Weights of a small GPT-style language model, trained from scratch on English Wikipedia.
Size: 19 layers, width 64, 2 heads of 32, MLP 256 squared ReLU, vocabulary 2048, 3.06M parameters.
Architecture: RMSNorm before each block, paired heads, value embeddings, an embedding shortcut.
Training: a variant of Muon for these matrices, 91M tokens, 5769 steps.
Each number is 500 + 50 x the weight over its row's rms, rounded and kept within 0 to 999. Layers, rows and columns count from 0. Numbers have three digits each. The size before them is the row's rms in percent of the matrix's.

# layer 3 attention query, 64x64, rms 0.293, rows 0-63, columns 0-63
127:486523561533402505572547480504491521531442482413387453537513406592533483424445560524515564474509500486527491533596605473420440502515471407517485545500475510482453520492510501584488614538492512
131:455417498572487464428499605486550503496509503560522543485513474517627564386518434456464495451424463495447568565544539466495501496571451444482523491459484587408495527513432568450456542492555543
139:516441460491493537467517494463456495613350443500524495448488472524530427486441524425479514471451497510558513531433465499507514518517599575617503520455495543540381424468451518470516584537572473
134:484430555507529466492417432597554472553540546450476433521506437478513495536584498446534430547648530459474502589536477545507431495424446475438530502451455451485511446450518525460551542434575525
137:414505553470536621505465551522501571613556507478503501456486568556548490497449493493614382461513515505490458535392500492481438397406479545479486534480487510451515496498508496478501535554416576
140:514485506510466541507581510511512474567390449476479390479471514432438652469467498481485613515626521518476572502479445459515390516474545568468511486490489539452505511508484512481442438493555565
129:508540445520433538481471623519473570520441612460470545491497538434532395527502457524451601508585599507567453522556532550535493474558527485420567485459532479533541497429472511415500485551540514
133:513599465450541454497558464488445554482545502502517569450476481396518547575507499501569492470478481510499432520520489486556437508575519541529491577346394552512468496447506437478489589399546465
132:500500523495467505526561510459540605469487506508503414414487530582486511474584430435532527596526442491461550491431524547468555449495482483539467553475535422583605407479366492465472523540530466
138:496560461436350533483494496530445517571487501488445523539460415466545517530543459413481502433472513422554493465484475507396555531442498468600567528468473456529581559525556508451405507498502578
149:521428529528454534418482468423514492463470490452515547523471484500414468516627511523501508334438557462391511444488523538458407406513500495460502497475547506597476577494461478541508516502519557
143:454507506496487544499486550481539475499482524374517504442530378529442476488500522541532528409428491596540499506523533422451533578438513566539417560491547579539563509460483523422567383452517495
123:435605568493457498505432497463510503559506487493459514537440528490551494479516462474370479486495513593531495504519510593543477508492415434522535540482418482492465435607454369533528400526562534
125:460472540484488406592540601524569481473499554581533506458521557559472424546476466498413463424517536482491470553451467473475411579474479513451513503482425370538450464481481485525554405535502438
127:402523457559470402457575603493467424540431484552443452505579549509473477477568476514514472475534369587476501490406548539463499470480487483508565459486526498473454592472577462484456524496498430
129:550504501469494514434496476458533548526627477443555522453538482539512489513368597494452500499488435480402562558502442514386482512467503478485617490444583501486435481471570517477436472523573478
051:636446506411518515485392561496536526495496541649513534483471511503519537520424447503513514552519449401496476474475496533502482493481519562396526629427455488537463555513472473511470547545484449
046:570458437476535536494560501433494475457468492397563531499565447532513456497450518488547431449531474541511348455510537572435510476483570514461534556566635517456455506547446554506551504431502453
047:583587473442627513437537565414470445479514525452475565494492484462515508480514459468467559533517581462522572510453628451528474483471583569492515406521484542502498445527454561473593503527549548
059:436440542358454584487536470476414568454493422552563461579506509416462483442481486568523504501532501549482457493444602520453537491446536428544424455468439517530521544523499565524472480555566535
051:460478548465449506547580517538429635438531355565525547490540536519471495505474409463406464468456415522509486556433522476539527554440515466463501541525507482491515558401468461452505547511573527
050:534597494473578516575534480525436481499595484536456570522436518470413470494462485431437545548500571463451459449547570498613516440484430460528476447486476387444531483485558454432513516495517583
056:492540416513522538516538467435547493513488412446452550529542492456495492465494546536562514517453431552434486521484532514535505507602496497407559511524424427371488510389494535423630527557493459
057:363529438556478464422458467522516519586445509506486458499460494500518589482521565530593512429536473535520526445547445499492500567521585508416520521427430459489500483499426525513518454599617546
057:556505456513529469564366492637573440506492606415545511476465493555489522468526531420454498513513537385485543476503443527478508463516508527505483563570477501614451565506497560554487447454506525
061:416532453461509521439582515475444479435496566514549509471465317495506466542490442457441449462522571489544528451439529489501465576469524560440484512492560495422456518568444496547511569451514404
061:392572536387579576509487515565483417436563563533461475512506425489513499462471484544486503571491589399434524512465507525487530489480495540487544486417418431509420544510546570480536501461548561
067:492542623406482508462545466410396492424584456469539480422508451525505466547451493593541445451497524468522530434521544573495588536443518516508435587439452479462526495550535482573532504533498458
048:549580482586510423558472554419524511455528534451474458450437500443488496564480541421626481511463590462457575602501549428571425525489540500483456439443484556487506483585537489494527541472521471
061:522559514517569444439414482650494445540537525417443538467516505449552572526531607493527466538543518435516528460463445548461509411479516471547466419454439461491496517512381508524548474478512565
046:493542516520500479380427508497502389445533494498461492565536460459498520468539499580473591602522479570486462455474437527496448455617450488478426433372492517496557523555541459473519459530567520
052:450514523499534457431438420617500495631597504379504561458491473552459496494571618467441484482486526457492554500504467481481540497517453517492493464558428468496503468405486468530456468492447590
118:509510455492542521496434533567429518454430487491515533555502577541438454613408508534639447550547531477514444460482508487493470428513510454627567453499427541567513529496521525534460474438538431
117:484468399458520478487526546497594568485515553605428484561441474479476466573444434492484483537509592451422493507521513433512547524521637515414491542538560501586548551458508532534473560489492571
114:465542519561518534553514460400557439453450566528463409556506460511509460431504546574556525528460574472449490526516504528429470560534478546412627463521594516539437488501483445436461465478536407
119:417546559539509507498509599442467482558477502523468479470437487445426522493479473415451436544508569632491495376484521486521538477460398518512560461460545561559377518515532482549481465497494562
124:441512403545446476444510506449460518458528471571524494419494466494485561519479491457642587503520513517463571460537486466513508438392490454444409454503525525451428448571471496518514533544625448
117:475557556416522586560510549480537511457487559502483583497592427448528482447471534393566543460503481476436452472497479516628461512525485560530472556452420425560539492493493518434495518598572491
115:490545491431527433558416394495517488527474479398500657424573534463490523545448464572460460515533514555431496472450453539558541480417522531448512480485538452512516548580444467510437491485525568
113:522399521560479443531455508468432475526433495482544526503553414449521543472514569561567476510486496469543509470578522470573532500482449501499595534542592538568419459442536516548565523576454639
129:495474522448561535519510515433479404467507535510503406500548503563531532470492426422457545459457579517462439463481521597431502525495603533575380514451510585550480569520520557568535428454501462
128:464574549601498427528462518546436522652424508470427533513479445481532374525500520470509521473479478563498442548494583485437520455529519451522457450537484464559525506576441502437473570464572478
130:462520524521535462503521495461455402405484590429519542498374463444544510459442498446551542511502406499426481506431594495394589539578506461485543552461567481460574496473533527480529483459509474
126:539488464446476521443488445505479527540514534491542519479515538460576473498533510417456503543610456515452570528540440479475470522418458516514521468460532475594424486434637549510455389458424387
128:516469534517563443608493468517488489473502524535512486441539566533488424488524473516362559460542471454552509468459503498496438490360511509538500507440585541530543456416501491384479589436573529
124:409492578399501466586506518451512537510490443448576548441583472490509452472427462550531557544466522545533468503546515477409456435436445391444394503538519498567493598497487535539471476504511535
121:481497410498561552503483542541582435578562473475543517560499402457439478484472496575439569515525471431527577422485530479463546429467429582474469446534496406423531497446408479504431479454515504
125:607544468579477465488485462498389481471526528512409517442447463528583473487485538480482469566475513494429434448478445448525409434423464512472441486572431545486585514417444484539451426541508551
083:561514493574524545412589478379509472514461568452502559440590468506563543527455497495465524544555528468499493503437546568436470507467578528445424370428520477502558458483521441540490520579516473
061:499482431539393547424426525524545533553530417473442478457422579428473548528605542554487463518513482520443485453534498459525448440505445517490410605549572527521505458511564521505491413421493508
053:483381487440563519545486471530448499500423473559554550506410383477523422469555483569458452472497448570454522488487500561500503449475427549469527539617495556515501522445404595470509469480454479
058:597525454655531502478564409541622531539486513464543596530555504506503488511553560474489466509523515531528444511522485402547480433485474567503437409508503534544557590524434499501562529511521511
064:400546422489533439447534444520550577480446493479569445457545459493496486535544496544458406424521433590571514431519582495493479568518494485469485454506446467463510642565482415511506433506522484
080:453520558458590472570504528400461554473477517517497443479524444474494540516440546455553481479501629412527492473481493609431544454525484454500551441498431414404446487512511538453551406545514542
072:565608487584528551559595449504562606464509501535476550507564446511455462530475438434495476432509468489487439477539599408478491537505447502515534443546574474499516577443437463585533438474476526
066:509643551471521590536569498483465656487479464476425407433530522494500515497439472467611536483520443446483492562476607504477523534498493502524476459522465514463453533450500429530463455524555447
065:560538467567559536543426606383508566472523470543448512592491450537549458497499456449498559541512438559486489481510536502504496412506468591489483430553632453532521505568552562480424474480501484
056:425510555558500485468536489391588466494459394458496492460576594457475569434511580538644562464492525489476577524440457480472525518549481524546473447492517491513521454499566483428511472553568546
043:529447470549475547429450491435542451485628541408476475499521588500533476624488611444469501497592540482456527500509486470460512436464496469444446525507588432499526405538457545526451474526445479
056:536468559582489541448412517476592427512502518465526553443492492424523534490565521524512574461547497491463486484465417509478495543539489556433467577464470515508537512471493356573484615526524376
065:510513487510433524414564387501510470549485530508425539463515512495495508483506516458421357563443542488486526470514515360475488517552479470551502515554417526480476495433476592556542440463394548
070:459529442549514501540446518536457597500429379506519389514475514584448502488459488468450509406470412527520451532476479575490425484550520547473501423574613592509511546461537484456491533479529546
076:503492425529569497600435602453550547497487441506511419553412502486493472481558513422533524502508420560542490549476475512540462463551487603510472464563564615558492557535513524469436472435573447
068:540495505443455483459548417515556454491527542541472502561542583478481483539436521543399452474449599538561452480542517419488510490481511422587488403525542465479510511513433486497501384509373572
# layer 3 attention key, 64x64, rms 0.28, rows 0-63, columns 0-63
132:472545542534425494582561465503496535525433509428383445515523426590516489426420554504544574452525493470539497562583587477421440533521486399523480552480500501465467513509523480581474589554484503
122:454410494544475459418516594500552502464501507537540545487504472531623583396535426473444483451442447484438539554561527462504518489569470417494496504446488589422521511497427553444453531484574537
130:497471462463474562465546472470457528581378450509510477441500464518507427490411534431471478483453492524563441540433463500520530512496624576615477507466478515520405429466443495472523597534581496
126:499421532511512474483436430593556489541548530443455427515504433497529496535585504444526414531644505481478477570516484564501446481432470461424505498441426465490498453454526524435568560417568532
138:404496536478520614507429560525492557605538497484504498452483582563557505496454501526585398444510516527466506546383485484482431399404464550467508546488484515447497499496498487508492545566432571
131:520478500503499522513572513544525457572408462483476395475497508426443631492470487486483611504619503537469592503465459445532380540469534587476519492496491547458533504513494516493411467482548572
130:507539441528454547481482629517447566498438564479486534508522544420533377532500460539472605519589584508579471516567539568555500477574542470429578466488534494545543480433508507437499500535541505
128:516590484458551462519558485508452518519524501504528583443484495393508533566515498507565491460488492503517477543545491490555447507564518531522503606343380576542465500464502453501503596386546481
129:473507526524441517515567493450528603478442496504530418410506541578478488483572450451550533597498433490467584501453536533479543453495481480558475542482574446583615409476389473491457508516541467
133:511583481422360511505490499527440520536481504475424524532448428472531534521536427417482486444475512419546506439493456496398553517468508457578575522451460456522554563536549501448381502512485575
130:515434514515451532423477485435527475454466480489497546525466487485392483515624524546513517321444569469394518465487511525457399431496506497475510489507550506615471560512466520550507512486504557
132:436502508509494524509474561516549468505480517387519490455512369513436486498508521541542506405461499593543485513516507429461536556448509580536414553516546582551553501475472531411566364438520503
129:456598536541479478487387515434531512562478490475474521560455530479581503458528430481363507506504526555503484485512494622550481506525417449518535532502445513484473455601470403505542411521564556
126:452501545484488392588553607536555476485502549564525513438516529565450453550472480505413448409484525494496460551473458438474415580477470510458527520460429364508460471498477496534558420528523452
126:441498447553501405445549596497470414538406481576456441516566528524471460462613514528525461498540393561462496521410519550475497463502485471495560449527545539514448594481582484459475531459498439
118:573502486498519514430475499465527554525616474450567516469559469530503465508392574479467536503499448457400586555484454518385461518488484472482619495446598503497449491484593538480424489514558487
078:519520502458604423554394614561458406554432495545458449470419506510437526492496511547431507532435471480440540517527470538556473456574491464521517577526477482584501515466485551385488517453460531
046:460494499518416568478565538328563527396405526460458535523573518555522502521459511430514461533460450429494492503565564489510519426507502495478486593537582511498501531571460428451459530473498462
063:485547557411444578433645487457527455472437513551464533458527502546491523489452535451526429444494521455566514552516572387486527508482473496469557501593427510473409560573485518516565451533494455
063:540493648399456615545589463513474557444526491479517517511508477523454511514452444475529485479471513476527366463518535346505533477492527441520468464491555500452446540514524485506432498578548495
061:521498567518465360613456492630471542568603460489540563487463449526463494491547439516479538513446562523442489509484413596517549500521539449540429549478518492482496436425497559492490490451513536
064:495460567436485459503605481592563492477562534513498506525499421533412467447532530514534409477542458479544448545542430491516566539475493449577584490471493480431448444603492598603542491467487473
057:430589489527438581475562435433530568514502419475460516499555459436504488468523558497585513453443419519525360527521548558483545445490556510411556452452486416449514509494471491493573504541562532
067:545534408503596427506386541426470568554429499481400428464463540432494565479482534488621516475468534521486447502455424495510509535579600465489547500536531504538510472431507522437506480541531546
071:502467403540541470522328557559549459505438526474488479561482496542528542437464593491472516536510523516496568520442474543438476509458489513515474597600475516560458578548501570507527564396496509
076:424500480458436578516602532409577520513400570531494529432483491518518496508477454445586489496475551470512549516539505440498505516580440485500432597503506527449451503509507411506511481481450338
069:425556515425614633580591538562531423495498517504462549522529413468481526498488464478483457469495501440515465491480512388430498473506480476487573507443487464476390471560445521539568452525544472
074:446518528441450453526507559519386551530485515498520498458503543482493488503523563578526509534419527513459546485541506499445533453575483420549442660423505548560587375463537528491500501547450449
048:406483434608470433421423465512515448589505518467502443436444623455526505486515574552516487457539529504532453517581487498504499502443606550501490476516422481568510480494426456567553460471553547
052:498461480470488410490401572474479464600371532463400546507472503504549533563571578483512471541506526566536511448498496494432519392533453386517435530477566516511528464480497582426503496505518507
044:531381460444564546511590537511537585419543474531534537521512453507508459446568409461532475476493479461484420538399535422549458478476529491473477425436524456451478546461456572410549506566451530
046:455466555483463564416540452574549539477454508412524536493545444537524537493490628495559462467587516551571510492439463573396525532486470496438469524512447529396477534475581472600521539496506448
122:492528466501521520487487503568448535446484471520496513560534552556417438631407513543649431543530537481507458448478544489494461424531477465634559402517444532558518522476515550506484477458508484
116:513487385457523458461495538498584576502481592537426490532453547478471513554452498520515491565488575449398453476522503441505583492518635496426484473562567489591538529460522482575489544488482581
119:477570523590492550517544382416520442482466506530435443515496486501491476421489528587528512526441567475406437515555522514438465561540442526441595468548598510550467471476503420427482455507523437
121:432573583521483480493545553496444489571543478523475497527404502443449503500473442399449423523496545586470505385494536483536553508440391537492555504438509553553374495443512529565465491503509533
128:477520405555459452433504498522459503490560438542527509416495495495494593500481505466610581501510512507430552466565483455517516422376496441480390442535503514494423442558476489531541532525611459
114:522628531487541589570462535463503480482484559442469575456596484463489487450470537416521532490523486496392472483525509517626496481519478516573510553515429422572543492492525512408481500584587502
118:502489472392552426573410461476538467509476505430489638447586506478488521568455475539502480541520516551442497486421443582553552484431540572443538484490542482513504555595439484526473509453498585
122:547392490513470503464489531416477475459405531517543550489576402460530553482522584538510464515520503505546472432552570482561493494482450486488560432560591541538425470455528474512587549577453609
132:538479499419579563468538523406512427450509578491490431474574496584532531440501432439431529482468594508453419456477531541412502532482592518538389469503506565516490562529531521556545454466518462
133:474514526561478434452444506555505507625403483504408537514461452478567410531478498455443519490489497582490394491503582485436485445529540451516422398551500497555529505559443475435510570445542485
126:474518499495551444462538481520461411392473591421525526482368478462526515459461519437512503538513387499438502490447606511394586520584486428522548512461557491462568519465536505484487473464496519
122:507439453432462566435519455511487568538532501517529509522526524423555471450508479428446487544586450511469535523530447458483440558394456532513481411453521463560432505425613558493481425477426404
120:552467517482535447581511452513505501451486583540528495460543586500499439465538474532386560455567489434544500455440524475489473504372517487532501504442565573540536465407477459385493584439563527
117:435518592419520444634484492494496548522501484456576536456554500465491462434438476544555572509467499519516515530531485466402476445448447386459400589525479496580512583479514523518431471493514539
126:465489425494525590466477537500572429571553504495558525560498401458458502488471485549435559546517510457522542387496554474455530422463439564471436423536482421413507492430410450488446468455534485
128:567536459516496435487457458527393528470518487572433506469418451547575487483452505448489473551446516490467458430445417472523398452434456570450434524538424533478560495404433509535430457553494551
079:503462571524463545496569467368465548490551528512544520422502537505500491523428462559590544496494550496500411494424489443494548504485539489469487657390485445458512402483529487463517540563444481
060:548533563625463490442552558508509503540623420452440489569532506497542511497432524509551509497490500510496546418493452537512398545446577591468474614556559521538488487455521538557477519529445557
058:520507529501405540539595521570536594457535546461565563491577453473488481444524449475510493444513438445526372472495539474478492526433557548446530636563510571462515554554452475537484549467540480
050:608453457625433384487564451452621535481579517532484509504568575462485494440502551481490521478517548574484511458538530540511589499467534515519534565508472516532533531448424568533535463552437513
064:419523541570407479568544456561562584512524509496485480554522458422464442446478469570502491445509491423497426509502484491504522581504612497518540576373500484553517568466479435523475574570507444
089:482563508459600500542479496374450530515436473539473504441507435459485498584461493542546474557493531441518399490437568470496500450482525483473535326446513434486506438482487561456592514471507536
082:534619500593508339552526501433478445535553539512455490542479458523454523496490469460462491485503484492568611550499500606546497492503451567511518566444510478550564562557431522504457441437456521
066:479610577514593462490564454507393479578462544482470523483421500511553551533505430507429539565437492527445612491533530569515510433522439450464572472427507421498535465454532489445508540455505444
065:518586563406537431515535533430450559435517427506504494504470366548427483560398461555511437486489471512564479509480571550483469512436493509536447491533508487479561404594481573500448455487452516
063:512448466504546517522391537422448478499460447526606506578510481486532513459507557536482535519526550595441450509485545585483522416460508463453497324507522460510473528512570540508569539578548466
050:531465421554573532440484534477552429431520440514506491458500554559537504582439573513557527504466536491529458531536421568533463441492528537521474584517666432517447433528486526461519505448423561
050:491457475500493580448438511383539377488380538481563515438506552499531559503564571527534543569497566525485555515498444586525450468525457557444530513442538531542496537516542420470571554502473431
079:519535493553381490542521471590482562474661507523448541533533522496489522463457487464501471464473481466540536521442478497502473566446585517485455646468420517490484525418477533624460520515500530
067:587503563555447509490484505490500536619504495401570492530500535608542481484403390491465483420571444505539443496482548526440559542487570556430493466433449526451470536522548452515517553513570523
071:551526545434490474451620466502534540452551447455500481468525492504484505508443419483463449484529477474568466505470576576444529536430563514479485320521428442471462502493452514571585478485504588
059:439571519574457447517414453499505451520490414528499520529440441556430558458486454501425531503450502364492513487500554435556473490494445587510441617510548480554475544576469496537396461494495508
# layer 3 attention value, 64x64, rms 0.36, rows 0-42, columns 0-63
106:440511426584459453488579546540437418549502486534472536488495465449509615560529501470553507440500491499408440488488604531512567583407524544484485490555538520537475432560564446551477566473457566
092:469449551527544521469453589541557568491532561545467579483561528507529561538500494522574581521403536526521474474600411521586579523506411572426566506451404458511503496494459441490541479497503454
108:558388437555498454609539456533569561471464430486479526521488532489531534540451526565409425501475539480535449435511565539485570460521498529396471543511399482452487457527547489522469632499501513
101:395499562504450457421376551468484521436574499568529469464531478548484501569542480475563452391497563487508487484527505519466547392500462480613462473566437428441503493552488452531494547535545462
102:542557452432554463485463491535362469507534496517533542489418628442479494467509446516494505450591466473623513477419474499523567440466555491578495532431433481522505450494492508533489586475442438
106:533452493534417500517477479490443433500608543484481402470510475536401513647440526534455480532556479514497440532473512530508492482475503620489503498411466592536539539434487459507528530626481500
109:560558438451471540495487535533566399531528421392534431512609474483497582445506469493445506486435513552543507528560464498576473468424459493529404478505477417575482496568550527463471553485418473
103:431527507360494533600476553524491516548577497485460425505513567404471524498410447488453523516527569434516528481504594558475560488519493495530515512480604482530492554591471490548577538600483498
106:510489596518663500469502540501461486453485597468467471506543556521558524418537430537391464466531503527405469544477524512483559511463581565463485513476531512541515601488501541415420555467500517
106:501503482580530535482501475518558463507456537492415476530577534564454523558605506477536367558527517560621490457392501488511460482529538446523531549461462527491582569581502478556554515425510557
108:486535485500483534541479518459511512489404492563518411541494487611457438486373462621463509446416472538510551463486576495480568469499536576531532493468490487573482453496519444612459498428583528
105:529463533568526577472416538488381540414529524504433457474450539484566448465561508578483495446490494512543530588546535516493404519499517442491567553492563499535424407530497546540579490528403551
105:486466522599556507519519456498561521545522538447542550570471474594556544532492546412457438437483405420481445500443384553531509473511505486505491462417568455493456487505476479611587508538457436
103:437562458475480514411410541483569472508477503548437558503572428479401543380477576550417476481547502457580540483439475472481538532506511509435508473497538552410553438460543507513529482551405470
108:632561534469523492553440500410494488461472509501472539636498540542439514544562498511493520528512495486452445520524609587564511465475471538493432460463483432433532430460516430444433492597470538
101:479538508472481533545455544481518448535529604486521504577384572434577481540474600499497490533397465599463556566460484439443514469506529459489454525509499507391492430516440411437504510436511463
106:552502486483488468478441453506449550509578436505610523472527536392430537487540503499462385462410469432477561562496468478466584517578548537480547513496567460523520499512600449496552518432484604
105:480610434552560524515500490471492464422474503612571430464438500484501550532526577491497519569475536433450533489565498536508480499515556408430407496424416538490486485520593577493547537506582456
107:578443544466460537469477516396477505594482468509462573479531539515441475492467513564516550443561455455451450500497413482551487496544505455427376498538423575431502586587443541518474569491485563
105:517531576413530530571459538550498586430510438486512577472495523533525534587489503508474464448512500498485506389470534496400478601436477457481426567463464559569612403489485485450490453513497444
105:568493533564531529471570472544546450554521481502528440463525536485413575433597553538480508456453518455498496440471597560513496488555437487551629477433456567495461430526435525378479484480506462
104:489548471565535536448485448579481493369472452491480478581530519523460529533474456502513595491476479454537433558415459501449466550593465614531469522564501469366489524562474437439523552478479497
100:526430529538480587534465563591475434534492521488525545397416526592535518469435525478518543580469495484478461500481570588533553498539554505564495488523484438500643588467558516543559481453451516
097:521510492580538563517509587530445530542583445551560488431551417450564411426503536463491446470516403515531479527526661462549457432454487512550448485526487517453527576449440492489512500495550500
113:535451414586580441548442485484502559481558480431515476516516449470437513547477549527451628478575501537479547528436549551534507507396484439481589530537528484421565527479462519588485515426571493
105:518518518446505448428469493455634466472574447481570482514425532539514476495475454509524469549484502479474402596491554507576493608462581420487589549540480558541459489462486542551459556462406486
110:506464480569605537510481567524423525480503459442524540529550541447484495498451444400459454490592575586461508547527520536555542485567538551573503479535406573519415504516520538556484383502492435
112:483443485465539503514522501514548495501530456502469528402440537561434391529630439481433573460415510455537511535517458575442580499413599537509508468503518576428484515492521505529527420560567518
114:442505453470514493526511482434484459508504553428515505426610534450583461541579475541527539553589419484528497430461561501493435604591523489508447507425525439494443494545533422586429463461514459
108:551486468474470509438498512571553602594517513590470452562416501556465547577496511535491515489584444506502501458594514454463485505504491556554469447426590530430423480540567576528433461413492498
101:464539553452568474506543507484487533465407464531517515482497524498517674479490486507450500583499511545524489549517505496511455425422488487545500575511547598447429559453513373551527487552478614
108:614517463504415462549505585532440468497518557517536529513576490572600554572508437505489512470396584455526517443401452445562471555571470450543522539562509533450469492481561550484488450547509535
101:535569485476605526502418488628577499513586441514438525405458454553489486513534498612507449549510487529413482531453533518512492428464470557527513588524550483550465544524431521423490511564466550
095:574551459525508507433481576496520583528383575526515440510462468491601528438521451484425565559491515460469367481504486594463512497566392422504567538472506473536545537458473504539494470520518545
103:531496439568503517492429488509468489537508551434507372496464510495495495414543556442537554499425508604516456421504489444496454377536521568421397526487531531559479488421434548541481496489424465
100:496501464386489550514506422503461525468539516580468510534454581483567514465558532478504519443429492503489647496439525592427428503504457460578475478527508492503551532426464499575489547602402501
105:517539594512530420499396531526433478522499523600557497556584549533547506422555510603486483539547551443404526527539468542476483480500575538465501448523521520585541477457559448557505551445541412
103:544485535513399465489550518486474541481451478517470558418480407483525541523489540537446479477434550549592509521489461535547512468510564526486474450559642528485493566533473571445373520532481373
090:510483537507491609453495476467491523413548393415532501453545467589491543443461489494567534497457485528449592425461531512514618514519470413447505485470539519507472510502516538534356580555474484
091:366504491518537399483468462616483558462557508474516451520546538475552546454478462550494542510498427530543487509600528536507546487508510478526472444440466613476548540595494541482442556630496495
102:526430504559505427393497488460531455489530433492474554530447512464558462554437478607480562478412513472474491486506575461498405360495455524549472443445518561536519489555594485507503432439450510
093:510505460529493533555489437465455577512488500512494528475578465545491496477470537531464481494466616423473432426568548472495542539444553468553489585457529576493443448549349392523520524412454465
100:436444450453550497473539479422376577572527574479477433526507533449462491511513564483460496513452508480481486518441507535514492499489465407438466589543404527475478638559557436511447411472493481
# layer 3 attention output (transposed), 64x64, rms 0.395, rows 0-42, columns 0-63
105:584495598438536519522438444467565606483518501455560451484513543541478348443442514553491489570504530477577556546512441475500451405562484460523475533442488503458510568457491546449513457505578458
092:532513496470433494552549424429436422511464473483565457512457502500476464477485530469440413518558488496482545516386555453372404459504565448565403502544587549529477511493536579511438515546523500
093:429627511414460522405472546501440468533557531555522492498552455533435472477536454436571554516525430538447508534451437548476426511446535478586517473488590535559534521426451510473537389484520494
095:597490463455481538572600436539541504553439452441499530514470513483543513440452548566429509630528429489499482498461466468480472612488560523364536540467503517520442485463506530459531446433458554
097:468465593524461529550508496477576546475506497471443423478615400533528543481453546448498537515425544541378481546579536539430438568539449534428518466549517498491493529470509505479501395522583562
096:463547500423609510474548512487553557506455461505526619543471506456595491353574496454510543449458504514508537450478512482499523481527500387500476474568509405480425440537515496500445501395531525
106:444460541514525454468464436455444567460472567592467582478385513537516455571477523534529495516538476452466497463429522481436495525598546517479613518484517600439530541441421506520547454505602525
100:548521516605510496414545463485446516461409496496570537497519453599545486495579534507559466483422379549465490528508435455549459537429499530488468570485431491450553470415492532473414431420529498
094:509570407482377520546532505458511547518548425499532559502450458468412460569473550478564537536497495466600486472541493539514444463523424406549533493519474485475481383481532480607593473550518485
103:499513488468471470516499527503474526518497515465600569467434481408552474453418485519476612446475455448404540538601494527482508536474425572489473473549554489508396438409510522451442482592505411
098:506480500490508485437535464535420468523583522420480569473506530435506557518641518373490517562573480459473444567549462477553452515492453453443508569524548539433561522524480548395564505538449466
098:483539460430519445537571470447610471561503526508595523494550426502440540510451475426513519557497479512436477421408475445511594498468525560520438407525454499479559593469523443463431508484579448
102:487518455420436492487454540536407460464476456513464448422529512451444427470516411601554555581531587577525550496562583435479477489499478511480514529553443543488496537464487522405427498413536561
102:559466541525494461597536453493479533519504486446551502488400533538598499649543432444564510527456514553431437497535532514477452455507502489544518473527426458588436531549472470479482601481608513
094:436473472552510510410597521564470471538578466506555500371487480500581449500411462529496491474465493525500563503482410412438519514511469475510564575504515562588489587497499556543568543434544443
102:501426490498507474502536478513491562439459444533463507444580442592423559419569464492537510448609530408530429432538507490552496546501464520528528496513505514639493561449574583558528519553457502
100:452495514546538520557501534504526452511432548508384477535497492575532454478453482517548615508539552574550440452491516560537391530392484457538467454519430525480468520474415560505435488555511379
095:532431569434428487446512508476510554565526530390437578517556478503516466510487431535505478453507489548538456529404498465457508485509420596559578486525570413526540525485404425487466473490389527
101:460525448529533473513504490580544470433505542521509400473480459481578522504537492439487454580482538519578519537489588502430520485465490563554583471497563405581460407415571413457530412494528453
099:478460433584444462412559463444511418539453522538493422532544501490467453412493523520518527580485526447499521560544485509580502425557565581498565501541539430396397559520495518561517570498506544
106:459513490428482462478446517480509522462467486519469583540458463531591450554401486450502492562562507564505482547541441431445509483453550500433385493578534431503519571453578485636504506533457578
096:487455514446465458528480550425530495603507536469489499451508508457522458428495535470496419522497531540486580431594575498551503450372528385462529473431528517624517527451506542560464427547537500
106:502521435401502423473559471389526535461514516542487475567566444469460488535562524510434478439562516518530512496508424375453434477462450465451527490493471548537371384519489485471463566540520519
095:493544596467491472474515452500531502446440494454466465571428602553426541578483459532508547514534612482474575487500384534483518595492550509406539576446542446564511522545515468533442468533442477
104:440584589487451500492499514509456475587428521526462504509475555517538443441546453471509381521396473497515442455564493493487498518579509600544423467488442552583439470528563508407487519574437503
096:550490492530514544549490514551355557501401527528466477482575477447486508517514551518508536427517502503492620423530448453460502410495452576485427429452521443467571519542479477480560431533603538
110:478560521472394454529490452463532491553531519547453456472441447523536505489555500600531547516424398411545470449486498484409456507403474470439501515498571428521568532484471468426512622505522571
111:538531491502512486471466495496431535554476531506543461580546449418555567475353553517568430519562489554461501495469522416543438514588421445478512573493468395553507516500466491462465579451415482
106:526490519556484511458495543556540543489455483496495489610373444556452520445449541426441461470455610473458499533546435512512566401426486514495549483584455598470556498444465529434559552526495514
104:427510512530551456580488448441465413429461473435538539444577478448542430443533503473514496498431546488509476543419453525587530473522525437459529503568435504597595517475418429467544529593483503
103:523462454523422520482448512494557452533518527476458480536512452499487355540503545487503513399505487442448484456496501499494548552596536491440518384506451432546564433566492607444487519417503399
100:398485561490569529449515422446583532470486467455460525467425500445421444460494562483536507539584401549439494532578553578413533455431504542459483497424486480539537503516441454515519563454479423
101:488436503474465473546599527430430468460459494493528461606538529460490540479437520395436583438485516474634465469506463532472516500563525441475522440482489512487529430433561530597502449423519428
099:454487522484529460556530401496451425457557440462523554498573533491444473574518557511534427433535495590493594545470531431560460486484637535493405467506514486436479429534515452439490514449462435
116:485468532492519522497549547496522475486462492494496644524525497489498523562472448589454482552587461430455529606517492598534528582465474442618599471525473481463561512571579475468511529486593503
101:491537544581497449494518605530506472541474533435531511443538451515438477513426468561456462571563525566528403524602465399572552511489535563439517533488476502482448469523560504449486467406614498
098:542416421498484566446578533435519438485447488354456474429405468460453496594483483464483533489505436558572522470485553487502548506523429457530547548459477517440462520510426515496475491521440612
112:459498449453562536481495516548482507512528504466515447619517553521462443504580464500507511541542412491381488482505528435494466510516442494538551543457387489534529439450525456527650511422515613
107:471532477508513413593537498516548499519458596555469503516459519409498474564485506497418477478522494433581401587547479510460370534450562587520496518541441432483513487485458450459597418488500501
100:625493501449498544464515583422434475535465452499523508493414472559441426585560538464471441502483568466453546497453468528488448527491526535469547509532521343484528485414453461526519435410484465
104:511603477470486615564566510462470485472501555519516441480530479535441534432537547406486469529628494559497484497524441571511598604512554503491534529567518447491466470453445501510506547613560488
105:487473562382475461414503547591555471478464466503536471506424517464520471546529494500544515487549398546554530566474460517521481461561454533440525472533487470477601544454652586454484471577545493
102:585524483586427496517469502568610447466462429473486559477481494492573482471493434527528484498555468505504529469597560463471473507505512577602537495477571486492514373417445543503557617512528471